config = dict(
    num_hidden_layers=22,
    hidden_size=160,
    num_attention_heads=2,
    num_key_value_heads=2,
    head_dim=64,
    intermediate_size=640,
    vocab_size=2048,
    hidden_act='silu',
    norm='rmsnorm',
    norm_place='pre',
    norm_eps=1e-05,
    positions='rope',
    rope_theta=17000.0,
    rope_fraction=1.0,
    qk_norm=False,
    attn_scale=0.125,
    bias='none',
    tie_word_embeddings=False,
    parallel_block=False,
    init='uniform',
    init_std_qkv=0.029,
    init_std_o=0.0,
    init_std_up=0.029,
    init_std_down=0.0,
    optimizer='soap_variant',
    learning_rate=0.00424,
    beta1=0.95,
    beta2=0.95,
    weight_decay=0.032,
    lr_head=0.00765,
    warmup_steps=200,
    schedule='wsd',
    decay_fraction=0.632,
    decay_shape='linear',
    final_lr_fraction=0.05,
    batch_tokens=[32768, 65536, 98304],
    max_seq_len=512,
    doc_mask=True,
    train_tokens=361600000,
    max_steps=5616,
    dataset='wikipedia_en',
)
Each number is 128 + 24 x the weight over its row's rms, rounded and kept within 0 to 255. Layers, rows and columns count from 0. The size above them is the row's rms in percent of the matrix's.

# layer 7 attention output (transposed), 128x160, rms 0.19, rows 22-63, columns 80-159
size [106  94 101 100 107 104 102 105 103 104  96 102 107 104 103 106 108 101 108 112 102 108 102 114  95 107 105  91 101  94 109 103 110 110  99 105 108 111  96 108 105  99]
[[110 140 119  94 113  96 131  86 191 111 123 111 134 126 124 116 147 126 147  99 141 167 138 102 149 105  97 108 147 103 143 129 117 109 119 153 118 152  94 124 185 145 129  87 135 112 147 119 125 138 130 116 160 136 155 145 155 100  80  79 127 140 101 107  82 119 128 106 116 211  81 115 122 109 153 156 151 121 173 146]
 [113 134 145 124 140 104 165  91 156  84 132 147 136 112 127 176 134 134 141 136 104 137 135  83 164 158 127 128 135 100 100 132 125 135 119 131 155 140 121 158  83 118  76 151  97  88 127 116  98 146 167 116 114 121 152 130 126  73 133 143 121 128 100 108 108  85 111 124 129 168 161 146 147 147  92 118 100 181  97 130]
 [125  91 105 123 131 162 138 131 136 101 118 188 109 136 128 121 153 128 139 136 147 124 139 112 138 157 160 164 107  92 146 135 112 150  86 146  94 132 127 164 130 117 102 107 128 133  92 117 140 122 137 150 112 124 156 142 133  70 143 154  88 115 117 156 129 141 117  89 106 144 164 151 111 109  60 141 134 128  95 135]
 [118 137 132 136 111 154 113 146 118 140 142 165 122 109 117 136 135 143 116  87  89 127 126  78 149 122 129 142 146 131 150 133  73 151  76 136 139 119 163 178 145 142 114 121 151 116 128 158 123 146  72 128  93 138 143 164 127 116 124 119 129 168 139 118 192 119 124  96 129 115 147 152 136 143  73 164  96  69 107 102]
 [147 147 173 129 116 120 156 158 145 133 142 136  89 130 125 143 103 119 117 111 171 141 131 111 127  98 120 184 146  74 150 142 123 124 111 126 146 118 139 135 132 139 104  96 179 160 111 105 115 147  90 133 123 143 154 124 155 159 104 143 123 123 116 162  93 141 106 152 206  92 121 129 129  86 136 143 108 140 106 103]
 [125 189  76 123  96 132 117 135 133 208  87 120 142 150 117 159 111 121 170 140 121 108 130  94 100 120 160 127 168 110  96 169 146 127  93 133  66 111 146 158 127 124 129 136 124 110 166 124 113 149  83 137 130 107 108 107 142 136 135 121 137 154 147 125 115 105 164 112 123 131 126 147 149 129  88  94 124 117 137 148]
 [146 143 105  94 101 135 107 104 137  90 110  83 108 127 134 160 114 119 102 110 163 134 138 131 162 152 148 104 132 147 119 128 125 154  69 135 151 128 177 123 135 134 136 130 151 121 152 151 168 127 131 109 136 166 103 138 150 129 116 130  90 165 141 115 108  95 126 108 152 161 133 118 107 145 152 161 114 148 112 122]
 [119 138 164 114 137 133 122 144  94 110 129 113 105 152 100 126 162 137 127 141 150 119 152  94 131 139 140 122 146 118 156 134 111 142 132 110 103 122 118 167 146 132 163 137 116 139 133 170  64 112 164 103 116  98 192 140  99 152 141 161  98 172 120 137 172 118 116  85 102 114 127 163 119 141 127 139 190 137 126 123]
 [134 107 121 127 133 105  98 128 162 133 144 172  82  82 162 176 151 110  65 124 161  99 111 110 128 148 167 132 119 138 147 120 141  98 100 111 113 118 126 115 124 119 148 153 121 146 154 169 108 145 145  97 117 119 175 153  98 153 143 149 121 137 145 114 124 129 124 144 115 134 115 121  80 166  76 155 155 118 138 133]
 [ 86 133 127 154  98 123 154 122 137 144  99 117 125 130 165 122 105 106 116 116 127  77 114  95 124 122 158 111 117 148 129 109 131 112 142 175  88 149 165 138 143 130 147 163  33  79 159 125 110  98 118  87  86 177 123 110 115 103  82 149 104 128 152 148 143 142 139 149 145 103 101 101 144 134 151 164 162  73 139 157]
 [109  97 134 126 158 146 102 122 112 122 111 143 104 150 137 177 151 139 179 129 133 104 134  82 137 109 106 137 147 164 135 106 190 165  94 106  94 125 148 110 145 133 139 149 150 119 134 128 128 119 135  87 174  67 129 125 137 127 141 109 113 135 125 142  96 176 120 106 161 122 129 159 140 145 106  80 103 130  87 134]
 [109 117 149  67  74 146 140 146 128  75 116 132 174 113 122 157 155 146 130 103 118 124 103 132 117 122 158 187 163 155 146 144 153 119 125 159  82 123 114 167 113 170 147  82 147 149 162  81 140 154 122 112 101 127  98 110 117 115 156 177 139 113 165 128 130 127 107 123 132 116 135 143 108 124 118  82 125 154 103 131]
 [131 122 136 112 115 107 102 172 151 131  87 123 127 147 124 156 141  92 145 124  75 145  97 125 158 144  94 141 116 126 145  71 106 121 158 136 127  81 167 121 122 125 118 119 101 107 118 125 114 104 105 110 145  99 104 117 142 131 177 140 137  99 104  90 100 177 135 111 115 146 102  95 132 140 110 127 149 114 152 128]
 [151 100 154  96 105 128 145 154 121 161 152 181 150 153 126 124 132 169 112 117 113 110  95 123 154 123 123 141 109 195  83 123 169 114 155 138 111  83 106 108 168 160 151 119 140 142 133 143 176 167 158 136 154 114 146 176 136 110 103 150 136 122 107 122 142 136 118 111 122 158 155 122 123 120 144 163 163 114 126 112]
 [182 134 117 145  81 148 141  94 123 122 149 102  93 142 133 146 116 137 160 184 139 133 111 134 117 131 117 126 117 128 124 105 148  68 109 128 121  86 149 100 155 158 100 114  81 173 119 114 138 148  88 118 154 146 129 138 148 108 144 140 155 154 113 142 129 127 122  89 116 175 104 176 135 131  91 147 172 137 116 184]
 [120 141 142 107 106  83 167 164 124 119 101 160 108 184 151 141 164 164 156 111 111 116 114 165 101 130 110 128 169 138  86 120 113 119 146 105 160 173 155  87 117 151 103 183 116 146 147 142 112 126 180  88 100 173 102 121 125 118 146 123 123 109 138 130 108 126 173  82  88 126 121 129 109  80 128 124 145  87 113 137]
 [136 141 106 133 113 105 133 154  78 119 136 105 171 151 106 116 124 156 127 123 117  97 146 166 147 109 144 161 109 136 114  91 139  69 107 134 160 124 155 142 153 106 141 107 112 119 141  87 146 113 165 122 157 124 180 158 113 102 110 141 121 130 136 104 116 149 114 147 126 112 126 135 140 109  81 100  96 120 130 126]
 [124 144 120  66 154 113 100 102 163 163 143 136 146 194 113 117 109 121  98 105 124 130 146 122 111 133 147 149 102 114 110 134 136 123 120 103  97 125  90 119 141 116 125  72 161 122 125 135  93 132 110 111 133 130 102 157 109 119  90 167 152  98 115 156 146  97 113 152  83 102 119 161 141 147 128 112 106  94 127 144]
 [ 91 126 110 115 113 125 130 130 139 162  90  80 110  97 144  87 138 161 146  91 155 131 131 150 169 178  99 121 103 137 159 173 134  92 137 158 120  91 106 119 119 138 139 135  94 108 113 131 107 166  97 134 127 145 117 134 101 105 180 128 145  94 100 150 128 129 141 147 167 126 158 170 136 112 147 121 110 101 108 110]
 [120 140 182 119 137 138 119  89 126 129 111 127 142 123 146 107 128 128 116 113  93 162 119 185  97 125 136 196 119 110 132 177 100 176  73 155 108 171 128 154 122 118 120 146 119 119 111 139  77 141 120 151 126 101 105 174  75  89 129 149 101 123  82 144 142 141 123 126  91 133 138 105  93 115 139 145 143  96 139  97]
 [134 148  95 136 139 104 132 145 151 116 121 157 110 125 151 119 153 125 147 115 111 131 119 109 159  58 160 143  88  98 113 130 141 161 138 182 163 118 165 132 138 136 139 147 108 100 165  98 107 148 137 116 152 153 161 149 149 121  95 113 117 144 136 143 136 114 122 118 115 104 126 139 121 143 159 119 148 147 126 111]
 [134 120 155 119  81 122 150 143 164 104 100  84  88 114  88 144  89 107 110 128  82 139 135 112  54 122 116  83 119 126 138 126 130 139 111 128 134 133 112 142  83 149 104 114 131  74 132 119 132 118 190 157  89 142 143 124 144 126  78 161 119  99 126 142 125 144 148 155 132 119 130 126 106 177 124 127 147 146 137 102]
 [112 110  97 132 142 180 137 139 133 108 160 115 141  75 155 129 136 141 145 173 106 164 129 126 124 132 186 108  59 130 156 151 114 129 127 134 190 144 139 139 139 124 162 112 107 145 117 125 141 129 108  98 133 162 138 152 167  81 141 131 158  79 126 118 131 100 106 148 114 110 189 153 135 122 103 133 141 103  98 149]
 [118  61  88 111 108 146 113 117 123 146 162  93 111 113 131  87 125 154 141 160 143 146 148 161 143  95 134  83 142 129 152 145 137 125 100 129  93 142 150 130 130 120 121 155 116 131 130 130 143 143 172 123 152 160 166 122 131 133 171 154 142 128 100 156 114 150  83 119 137 173 149 134 162 122 106 176 146 122 115 129]
 [ 83 145 110 134 129 134 128 164 117 128 146 136 124 135 143 145 131 152 196 142 122 147 155 125  89 117 140 131 135 173 110 125 103  92 171 121  69  88 163 137 129 134 148 136 143 152 194 122 137 111 119 133 106 158  78 117 144 153 131 116  81 112 123 139 125 145 129 138 147 166 125 116 118 137 138  81  69 121 136  88]
 [138 113 150 122  95 130  68 142 158 114 134 124 140 162 129 144  74 112 138 131 127  78 123 117 124 160 120 106 142 128 147 100 146 150 141 122 144 119 172  99 140 157 137 140 156 151 134 112 129 129 128 143 144 103 162 141 128 154  77 106 126 128 134 120 104 123 106 142  83 158 171 128 157 164  85  98  73 131 168 144]
 [ 66 121 180 113 124 121 108 152 188 131 149 133 130 132 132 145 152 139 137 140  92 120 122 104  74 160 130 155  95 113 127 130 125 124 127 102 127  95 136 132 157 131 137  93 135 146 140 127 112 146 143 119 113 106 112 127 130 127 102 160 101 153 153 166 149 149 127 112 130 173  94  82  98 139 135 127 173 134 148 144]
 [162 146 156 133 125  72 143 115 122 126  87 126 147 158 164 152  97 109 120 120 126 167 167 108 164 123 134 155 108 123 137  80 141 135 138 115 109 156  90 152 129 106 122 130 161 176 131 154 172 127 138 131 137 143 175 104 140 145 138 116 116 164 107  95 123 108 104 139 137 140 151 120 136  87 165 148 120 135  95 174]
 [155 149 119  69  97 166 110 115 145  94 122 131 105 135 133  85 149 134 142 141 176 109 113 161 169 125 123 137 148 102 139 116 119 145 149 139 127 160 116 129 142 126 166 173 161 127 116  84 118 103 159  89 139 133 135  91 145 151 147 117 114  87 133  98 158  97 148 145 121 102 129  96 121 110 137 131 142 115 130 144]
 [125 128 119 149 136 168 130  95 142 134 145 124 158 106  97 101 137 124 142 127 113 123 155 121 100 140 148 125 143 157 139 159 113 122 129 136 121 137  93 132 142 132 129 135 140 111 149  89 148 152 176 132 136 108 133  84 128 125 140 119 169 136 119 117 177  92 137 163 114 169  90 129 155  89 144 138 133 129 110 206]
 [135 106 167 141  99 111 109 147 122 139 122 100 134 109 127 144 137 123 124 106 129 139 123 154  98 151 122 140 113 137 144 116  95 104 129 134 128 136 122 113 165 101 142 150 114 110 117 190 119 108 146 129 117 113 103 108 133  96 137 135 110  81 130 137 167 125 141 102 110 118 128 142  90 166 160 138 132 145 127  62]
 [115 113 156 186 149 161 112 123 112 125 112 139 131 119 140 180 101 107 142  83 139 151 115 162 118 136 137 100  97 163 121 111 123 118 126  97 139 102  84 120 127 146  86  96 140 122 122 123 114  75 123 139 178 108 155 119 102 120 136 120 136 101 153 154 181  99 118 114  85 151 121 147 153 138 138 150  74 124 139 155]
 [145 150 136 106 148 131 146 148 102 101  84 115 142 162 104 152  87 132  92 107 112 142 137 125 107 163 120 115 115 146 122 125 150 157  79 156 107  68 127  97  96 122 119 133 128 142 139 171 100 143  92 115 112 151 153  89 100 168 136 146 139  89 144 110 130 138 157 122 109 115 153 125 118 140 139 140 132 116 101 143]
 [139 133 120 144 124 127 135 117 104 136  70 151 134  86 160 136 161 126 133 132 147 111 173 131 136 130 132 155  70 128 127 132 102 128 143  94 122 153 119 148 150 128 154 123 131 118 149 138 102 170 139  94 167 117  99 136 164 142  91 173 158 115 154 121 165 107 122 128 152 154 115 116 116 154 139 187 105 109 141 136]
 [142 150 149 160 115 124  87 125 133 130 142 102 144  87 118 122 133 126 156 124 112 168 132 130 121 117  97 151 153 133 133 135 124  69 110  72 150 130 123 120 115 146 115 125  92 121 114 118 154 111 105 142 131  82 136 130 158 121 146 112 151 137 122 102 123 160  93 162 143  91 115 153 122 110 134 148 120 126 120 151]
 [131  92 117 131  71 155 104 140 109 118 121 120 139 130 140 118 142 135 125  98 121 128 121 141 146 100 182 121 152 115 111 133 109 133 136  70 162  85  79 111 109 163 149 142 137 169 107 126 152 108 136 130 141 140 182 101 113 109 118 139  79  99 117 110 114 129 130 147  87 128 135 147 124 117 116 121 117 155 149 137]
 [115 114 104 159 126 137 105 123 106  76 164 109 104 106 117  98 101 123 115 140  77 153  98 124  48  96  88 116 143 110 165 142 146 101 141 149 130 112 145  95 105 117 160 145 107 134 164 131 133 142 146 144 123 139 108 136 132 125 123 135  99 153 132 143 115 143 131 119 151 144 150 167 169 114 169 145 128 146 101 186]
 [143 103 120 122 137 128 104 183 130 138 107  91 142 111 117 125 133 116 150  94 117 135 103 122 165 114  86 132 126 151 112 131 144 123 170 135 109 110 130 114 146 102 118 143 156 142  99 111 132 119 113 145 136 160 137 132 123 140 136  99 117 139 106 111 119 115 166 162 112 170  93 153 129 142  91 105 155 132 134 123]
 [142 135 135 129 131 164 166 112  80 125  73 124 147 128 118 161 120 130 102 184 157 111 115 125 130  94 107 155 114 128 120 137 104  88 148  88 112 110 141 134 127 116  70 102 138  87 158 115 106 115  91 151 161 177 166 118 120 140  84 124 150 117 109 134 126 107 117 175 105 119 138 123 128 146 161 156 148 145 113 108]
 [114 137 128 135 146 119 160 187 147  96 101 144 126 112 135  97 146 103 100 127 132 125 143 192 109 135 106 146 105 107 114 124 119 140 136 138 139 126 139 104 129 148 100 116 142  90 113 125 155 159 119 129 114 104 162 125 105 101 137 121 149 148 109 108 128 127 148  93 105  76 148 120  91 149 127 121 137 127 137 131]
 [127 116 149 153 153 115 146 147 176 151  91  80 143 119 142 143 118 140 103 133 112 135  98 104 134 122 127 138 142  89 118 133 152  95 158 124 201 142 138 119 142 123 117 165 128 157 140 153 147  65 125 126 165 105 108 123 129 116 117 147 132 128 146 127 123 157 122 158 142 163  97 149 131 160 142 108 165 111 144 147]
 [114 145  96 115 152  70 142 103 100 107 155  89 148 110 132 160 128 119 136 136 177 171 164  95 137 142 138 163 110 123 115 115 190 121 146 143 115 114 126 111 113 170 138 127 159 166 117 123 116 153 144 133 141 117 171 117 132 163 192 126 116 162 104 144 150 165 159 122 120 140 144 116 144 141 161 130 165 131 128 149]]
# layer 7 attention value, 128x160, rms 0.209, rows 23-63, columns 80-159
size [ 88  94  91 102 100 100 109  96 103  90  92  98 100  96  97 103  93  95 104  93 100  97 107  84 108  99  82  94  89 103  93 105 112  98  98 105 104  88 103 101  95]
[[142 157 130 173 151 132 117 111  97 104 152 140 123 155 129 111 145 104 101 142 136 132 133 182 132 128 124 130 112 114 162 141  91 130  93 125  87 167 167 140 153 139 159 150 168 120 145 129 158 150 109 174 161 122 135 133  81 130 121 133 148 145 113 126 148 119 148 178 161 128 115 162 143 132 113 135 156 109 153 102]
 [ 95 106 114 129 162 126 125  73  72 133 117 117 121 132 138 167 112 133 116  94  90 146 102 153 140 142 112 148 120  93 146 122 143 103 130  87 115 126 119 115 129 162 117 112 144 107 147 162  95 110 138 110 153 123 117 101  99  62 150 111 157 145 139 128 104 134 155 146 148 134 140 153 161 137 164 139 121  98 150 147]
 [139 147 143 122 157 136 142 124 117  89  94 120  84 133 129  94 120 115 116 140 152 116 117 132 154 128 152 111 137  98 151 134 114 101 163 110 185 105 130  96 175 139 102 112 140 135 126 117 144 100 131 131 127 120 126  90 127 126 177 134 152 141 106 155 115 107 132 142 121 185 105 111 128 100 170 147 155 144 132 157]
 [ 90 136 102 130 156 158 115 160  96 101 171 134 178  90 137 111 136 129 160 148  99  95 130 103 175 110 164 131 104 146 122 127 145 128 137 154 112 136 138 111 169 136 147 133 124 107  99 106  96 147  98  80 154 116 182 117 130 123 137 107 154 128 160 111 128 128 159 124 120 102 162 128 153 134 112  85 139 190 137 146]
 [144 115 167 147 123 113 126 138 176 121 223 108  92 120 118 117 120 153 120 155 129 143 133 126  95 121 124 112  82 140  76 172 164 101 123 140 140 124 138  79 146 111 114 162 137  88 154 112 135 120 136 168 102 102 131  83  92 118 124 134 105 177 112 114 109 145  98 143 111 140 140 107  93 126 166 154 131 155 131 133]
 [117 126 133 139 146 144 105 141 102 110 116 127 179 143 133 125 105 138 176 127 144 121 123 151 100 125 115 150 132 179 142  87 109 136 117 130 123 100  94  86 158 105 124 154 109 105 176 141 142 143  88 127 158 134 117 115 102 128 115 138 118 105 105 184 146 187 132 153 125 128 116 118  99 112 108 138 171 159 142 135]
 [144 151 127 162 161 108 121 134 118 122 112 160 132  96 118 148  89 176  94 108 173 143 126 135 131 196 144 133 120 136 134 122 158 101 118 149 118 150 142 142 105 163 102 138 119 143 116 154 179 106 149 157 155 144 113 185 111  73 128 159 142 123 170 138 139 122 143 201 112 155 178 140 169 134 147 151 163 125 148 136]
 [103 161 126 116 116 156 131 151  65 112 111  71 204 143 124 146 126  90 107 163 138 157  90 146 112 137 104 128  96 112 104 128  88 156 138 114 114 114 104 153 159 126 137  85 148 102 145 123 143  90 119 168 183 139 106 127 150 106  99 108 121 141 103 110 152 156 117 122 137  77 169 140 120 134 103 144 149 119  61 131]
 [151  75 147 122 156 144 125 144 131 162 136 141 150 174 119 182 149  74 143 175 148 153 141 127 135 113 133 116 150 151 117  81  95 124 140 127 150 114 122 129 126 102  54  96 182 102 117  95 137 139 147 168 113  94 150 101 170 145 179 133  91 134 136 175 171 111  77 128 118  95 125 125 107 110  80 131 118 136 126  98]
 [138 146 129 118 132 162 118 114 155 136 141 145 145 117 127 127 122 153 125 131 135 154 125 125 102 147 124 170 145 124 141 142 136 162 114 176  72 156 145 107 126 136 145 161 145 113 140 114 137 148 143 126 105 130 124 164 123 141 165  93 120 141 137  95 137 187 116 163 101 145 143 130 158 149 132 161 158 113 130 139]
 [ 92 104  82 107 115  82 168  98 126 118 136 154  71  81 137  90 147 127 147  88 161 130 138 109  92 101 153 121 133  76 150 143 163 127 141 123 117 118 136 109  78 156 135 145  77 121 106 107 129 107 128 128 152 134 111 157 145 110  98 134 138 125 140 151 118 132 124  98 119  99 179 131 148 146 144 129 137 135 169 135]
 [137 120 121 123 130 125 117 181 169 148 154 100  72 144  93 114 101 120  91 115  84 133 101 103 126 108 111 132 104 146 135 144 112 144 153 121 112 137 119 141 106 135 144 125 137 121 112  82 198 137 150 147 101 138 157 154  99 166 122 147 129 130 105 136 145  86 116 134 123 152 116 116  99 116 139 151 111 109 121  77]
 [117 161 119 131  89 116 106 120 109 130 103 121 103 107 111 136 170 114 110 129 127 157  82 124  93 115 171 136 120  95  95 139  97 148 171 102 140 123 133 120 108 130 134 119 138  91 116 183 135 130 104 138 151 140  94 109 122 105 104  92 142 120 120 164 161 121 153 111  92 114 166 188 119 151 122 136 112 121 136 151]
 [117 130 113 135 171 120  84 130 130 141 115  90 123 153 166  84 149 157 112 105 158  43 108 114 125 127 113  90 118 127 181 121 131 121 149 128 154 121 100 137 127  98 100 137 184 118 146 127 180 117 175 142 119  79 105 164 105 169 144 130 143 135 104 122 136 125 136 110 173 133 180  92  87 138 104 122 130 107 140 135]
 [166 149 145  94 128 132 120 179 108 164 117 120 117  96 131  99 148 139 147 134  89 160 167 144 107 114 144 103 138  95 124 128 177 144 124 132 119 144 123 113  99 133 102 123 174 124 120 126 100 133 129  97 153 100 111 108 136 134 139 115 150 172 142 139 126 132 119  86 121 101 159 126 113 160 164 154 141  93 136 123]
 [147 132 124 104 144  94 134 103 136 142 158  98  96 129 169 148 134 125 153  90 109 121 137 142 123 171  95 144 111 108 120 134 146 171 132 144 124  97 119 135  87 134 148 131 140 137 100  87  94 141 138 148 112 146 118  91 133 150 108  93 144 130  79 158 125 146 106  63 138  94 119 117 113 125 113 132 109 146 130 158]
 [114 135 131 145 159 118 107  80 123 150 108 142  97  94 122 157 158 112 124 126 112 127 171 153 135 106 122 138 126 130 177 110 136 116 158 123 184 101 132 122 162 131 148 160 111 150  98 112 116  90 114 191 157 139 128 125 121 105 140 103 129 198 153 136 123 153  81 163 115 124 132 103  84 124 123 131 102 167 126  82]
 [138 139 103  72 125 133 141 110 104 147 136 135 152  92 139 145 132 118 106 138 163 118 163 143 116 132 165  90 131 118 127 159 141 167 135  82 150 133 135 140 134 112 134 140 111 121 128 163 117 143 125 121 103 104 117 134 112 112 109 119  99 163 143 105 137 121 124 112 136 114 145 113 164 116 145 113 134  99 159 162]
 [115 143  63  80 144 156 151 105 113 132 102 160 106  86 118 117  86 117 164 103 122 198 155 121 172 152 102 114 114 153 140 105 132  89 126  90 122 100 153 143 118 161 139 109 121  99 132 164 139 134 125 148 175 128 130 105 144  81 140 103 189 141 141 102 131  95  96 155 120 154 144  99 114  88 145 106 128  94 150  95]
 [151 158 143 145 121 113 145 134  82 128 120 115 158 116 155 121 141  96 115 178 143 155 114 167 112 134 105 138 154 132 131 162 147 101 137 122  76  99 106 129 138 122 145 137 124 150 141 125 102 104 127 110  82 155 111 114 153 134 145 174  71 135 116 146 122 115 131  96 187 122 176 121 131 149 121 152 132 113 121 130]
 [125 101 100 142 136  94 114 153 128 104 137 158 125 136 157 149 122  87  91 129 156 114  88  93 150  98 151 142 116 154 158 111 120  97 123 124  91 127 144 142 126 108 155 105 114 177 138 135 168  88 108 132 135 131 129 103 131  99  69 117 145 113 130 159 113 131  93 121 104 139 162 120 149 157  94 126 124  75 143 108]
 [123  73 120 123 106 105 135 131 102 115 123 111 121 128 151 123 126 146 126 112 128 142 124 151 138 135  73 145 112  77 122  86 108 126 153 107 135 117 135 137 139 109 125  92 164 117  59 162 146  56 109 105 113 141 115 170 114 120 138 193  89 137 120  98 161 142 123 152 120 100 124 124  98  93  96 134 143 127 169 105]
 [171 143 104 110 138 144 136  77 150 145 178 145 181 149 159 158 144  94 142 133 137 129  87 130 109 183  79 161 108 146 111  97 127 157 130 122 161 108 131 100  78  85 103 107 140 134 132 105 102 133 108 112 133  60  97 134 131 127 134 111 102 167 154 116 136 156 117 141 178 121 144 156 114 128 120 104 139  90 159 147]
 [ 99  90 130 138 160 126 129 163 146 131 150 110 112 112 144 143 138 139 137 151 122 128  84  73  68 113 128 115 143 137 149 114 146 136 114 143  82 155 149 154 117 117 127 133 135 119 133  77 123 133 172  73  82 106 131 129 107 115  67 131  91 107 126 103 166 178 123 112  96 101 121 102 133 121 112 102 152 128 107  67]
 [110 152 105 135 122  72 123  83 125 114 106 102 145 137 100 117 126 162 145 149 172 102 126 140 169  97 118 171 113  91 143 149 116  88 135 165 103  85 134 124 100 151 155 149 134 159  95 110  88 105 152  84 118 132  86 126 123 150 139 116 155 157 107 128 136 122 131 110 117 113 120 131 142 149 135 141 131 155 145 163]
 [ 81 162  99 146  99 123 154 125  67 127  85 121 119 110 144  97 140 113 136 164 115 140  87 117 117 138 115  99 156 180 136 137 117 127 151 142 140 127 160 154 147 147 152 127 109  88 115 102 133  90  90 169 127 123 141 132 162 160 112 136 131 163 173 113 135 113  80 109 117 125 168 167 126 161 142 157 138 157 122 136]
 [148 143 100 159 117 133  80  88 128  99 109 153  87 169  96 122 164 133 112 122 138 105 119 110 123 109 154 130 116 122 140  95 149 132 153 153 107 137 110 169 145  72 120 148 118 132 130 118 116 154 118  88 133 175 131 110 122 129 147 109 135 117 145 134 122 110 149 135 146 153 172 133 166  77 124  92 118 113 114  90]
 [115 121 105 144 125 137 125 161 107 138 139  80 128 108 107 123 115 118 144  84 109 174 152 188 132 117  82 141 150 133 109 160 131  95 110 149 140 122 126  84 108 143 136 109 126 160 134 121 107 139 137 127 133 128 157 164 134 126 144 139 132 138  97 124 153 144 152 160 127  96 136 162 128 159 123  82 106 128 157 106]
 [ 89 137 147 105 165 150 131 110 130 144 105 119 137 132 103 118 137 118 164 145 139 150  96 156 159 143 128 116 163 115 112  89 104 157 147 112 116 162 126 146 133 133  95 152 146 140 130 136 156 107 109 107 134 106 149 136 144 183 139 117  82 120 116 157  85 128 142 133 145 123  81 170 123 144 145  89 119 113 156 100]
 [144 110 143 112 174  93 119 157 128 121 110 131 117 116  76 137 121 117 104 131  93 123 147 150 124 125 135 128 135 146 127 115  98 163  58 104 111  97 160 169 118 115 154 134 123 153 161 130 127 160 112 112 120 153 114 128 141 106 118 110 107 123 142 129 133 178  91 104 103 121 157 163 136 118 131 143 137 104 109 168]
 [100 151  82  95  84 132 137  87 119 149 112 154 132  74 102 112 142 166 118  87 112 104 156 123 139  85 114 127 139 137  65 137 127 148  99 133 109 131  86 125 144 134 117 142  92 167 124 114 133 119 146 111 168 138 126 135 126 130 132 130 157 198 118 111  63 119 104 105 128 166 114 125 130 118 113 140 126  86 120 102]
 [152 141 143 162 135 139  51 164 146 121 179 164 111 136 146  98 108 121 153 105  96 114 140 157 129  92 102 137  78 129 111 107 109 122 127 109 108 142 135 110 129 104 156 115 153  98 114 109 121 162 139 160 141 135 128 107 140  90 119 130 127 123 148 152 155 136  95 121  86 131  93 152 101 108 130 142 143 118 145 131]
 [108 109 123 138 114  82 138 124 118 135 109 107 150 148 161 131  94 129 128 121 127 165 100 171 124 139  99 134 160 107  79 170 157 133 149 103 150 126 111 139 160 112 117 116 120 125 114 133 110  91 100 153 167 151  90 118 115 152 168 170 160 141 110  98 151  99 148  99  84 107 152 138 131  82 155 142 139 144 159 153]
 [ 99 137 135 122 151 162 132 118 123 139 129 134 133 122 139 137 109 109 121 133  92 117 141 126 175 137 159 114 132 105  92 140 143 139 135 170 112  59 112 109 137 147 151 112 162 116 131 116 117 156 115 132 119 146 106 105 103 142 150 150  99 100 125 101 126 143 155  80 141 168 120 156 100 120 122 108 112 135 137 115]
 [143 126 139 152 129 149 146 138 155 113 123 124 158 106 122  92 135 122 143 133 192 107 105 132 106 170  95  98 121  73  85 169 118 117 166 154  91  88 135 140  94 122 152  82 149 170 141 137 135 128 152 124 129 155 134 138 125 113 114 140 140 123 144 128 158 118 126 112 153 197 145  99 157 165  71 116 138 149 146 124]
 [132 110 143  87 148 168 110 142 186 111 105 154 136 123 160 124 149 128 106 131 128 126 147 104 136 156  94 119 153 170 148 153 136 154 128 150  93 100 141 111 157 116 137 100 132 108 114 121 127  92 106 107 131 117 153 152 144 132  71 109 136 105  94  96 113 125  90 135 189  72 164 112 101 115 106 107 127  34 128 140]
 [117 148 104 126  80 123 120 116 138 130 130 152 108 134 127 148 114 143 148 135 125  88 151 146 101 170 136 150 133 118 104 151 102 164 120 127 129 152 100 143 168  90 131 156 146 108 156 173 111 111 149 139 109 120 124 191 162 162 109 174 145 136 121  80 108  94 121 135 164 138  81 131  96 125 146 137  60  95 116 152]
 [103 141 118 137 143 131 127 150 154 152 179 119 156 136 144 171 120 125 147 144 115 142 119 127  97 149 157  89 115 128 143 100 137 150 145  74 141 116 110 120 153 116 124  88 126 172 113 139 151 129 127 140 137 114  81 172 157 145 139 113 106  95 111 153  94 114 127 111 124  83 109 133 133  94  66 128 122 162 115 125]
 [102 171 124  78  93 126 113 133  70 114 136 157 149  74 164 121  84 120 137 108 101 163 107 133 112 107 149 121  94 128 104 151 156  97 126  97  85 131 122 167  94 153 143 103 122 132 135 184 182 142  89 112 114 159 108 121  97 112  93 137 103 154 120 164  91 136 160 117 105 153 135 148 169 115 161 155 143 173 120 146]
 [120 148 113 140 137 120  80 115 129 139 166 127 168 135 108 131 154 117 127 161 125 127 164 125 115 140 142 133 149 102 125 138 109 166 151 143 147 140 148 124 100 134 151 134 140  57 124 135 128 112  66 103 102 145 163 157 165 197 114 115 133 123 120  79  97 124  78 144 102 134 119 112 103 175 115 140 140 159 132 129]
 [146 123 125 137 104 169  74 103 176  76 154 133 111 129 136 147 130 161 104 124 107 141 121 175  89 153 121 107 113 175 117 117 108 157 152 148 120 152 119 169 136 139 163 159 136 106 157 110 118  85 119 131 141 111 130 106 100 111  70 115  75 121 149 101 115 108 125 140 154 139 156 139 140 116  90 105 157  88  91 110]]
# layer 7 attention query, 128x160, rms 0.199, rows 64, columns 80-159
size [119]
[[155 107  77 168 109 115 116 158 132 159 101 183 184  97 113 146  99 136 101 113 140  75 111 127  86 139 151 130 131 107 111 179 157 155 125 111 142 159  86 117  89 126 152 120 125  90 123 133 120 137 125 151 114 148 121 109 121  98 131 130 106 140 163 134 101 115 141 138 158 102 177 119 132  89 106 142 144 141 197 150]]
# layer 7 attention key, 128x160, rms 0.203, rows 64, columns 80-159
size [ 82]
[[147  89 108 146 128 193 116  80  96 128 106 103 144 124 116 128 135 145 154 139 139 178 113 129  85 163 115 113 111 134 135 147 148 115 125 149 136 111 149 127 138 132 134 149 143 117 111 163 128 119 160 133 140 119 108 111 152 167  96 105 169 108 133 129 144 118 158 154 127 124 123 111 126 110 173 126 135 146 119 126]]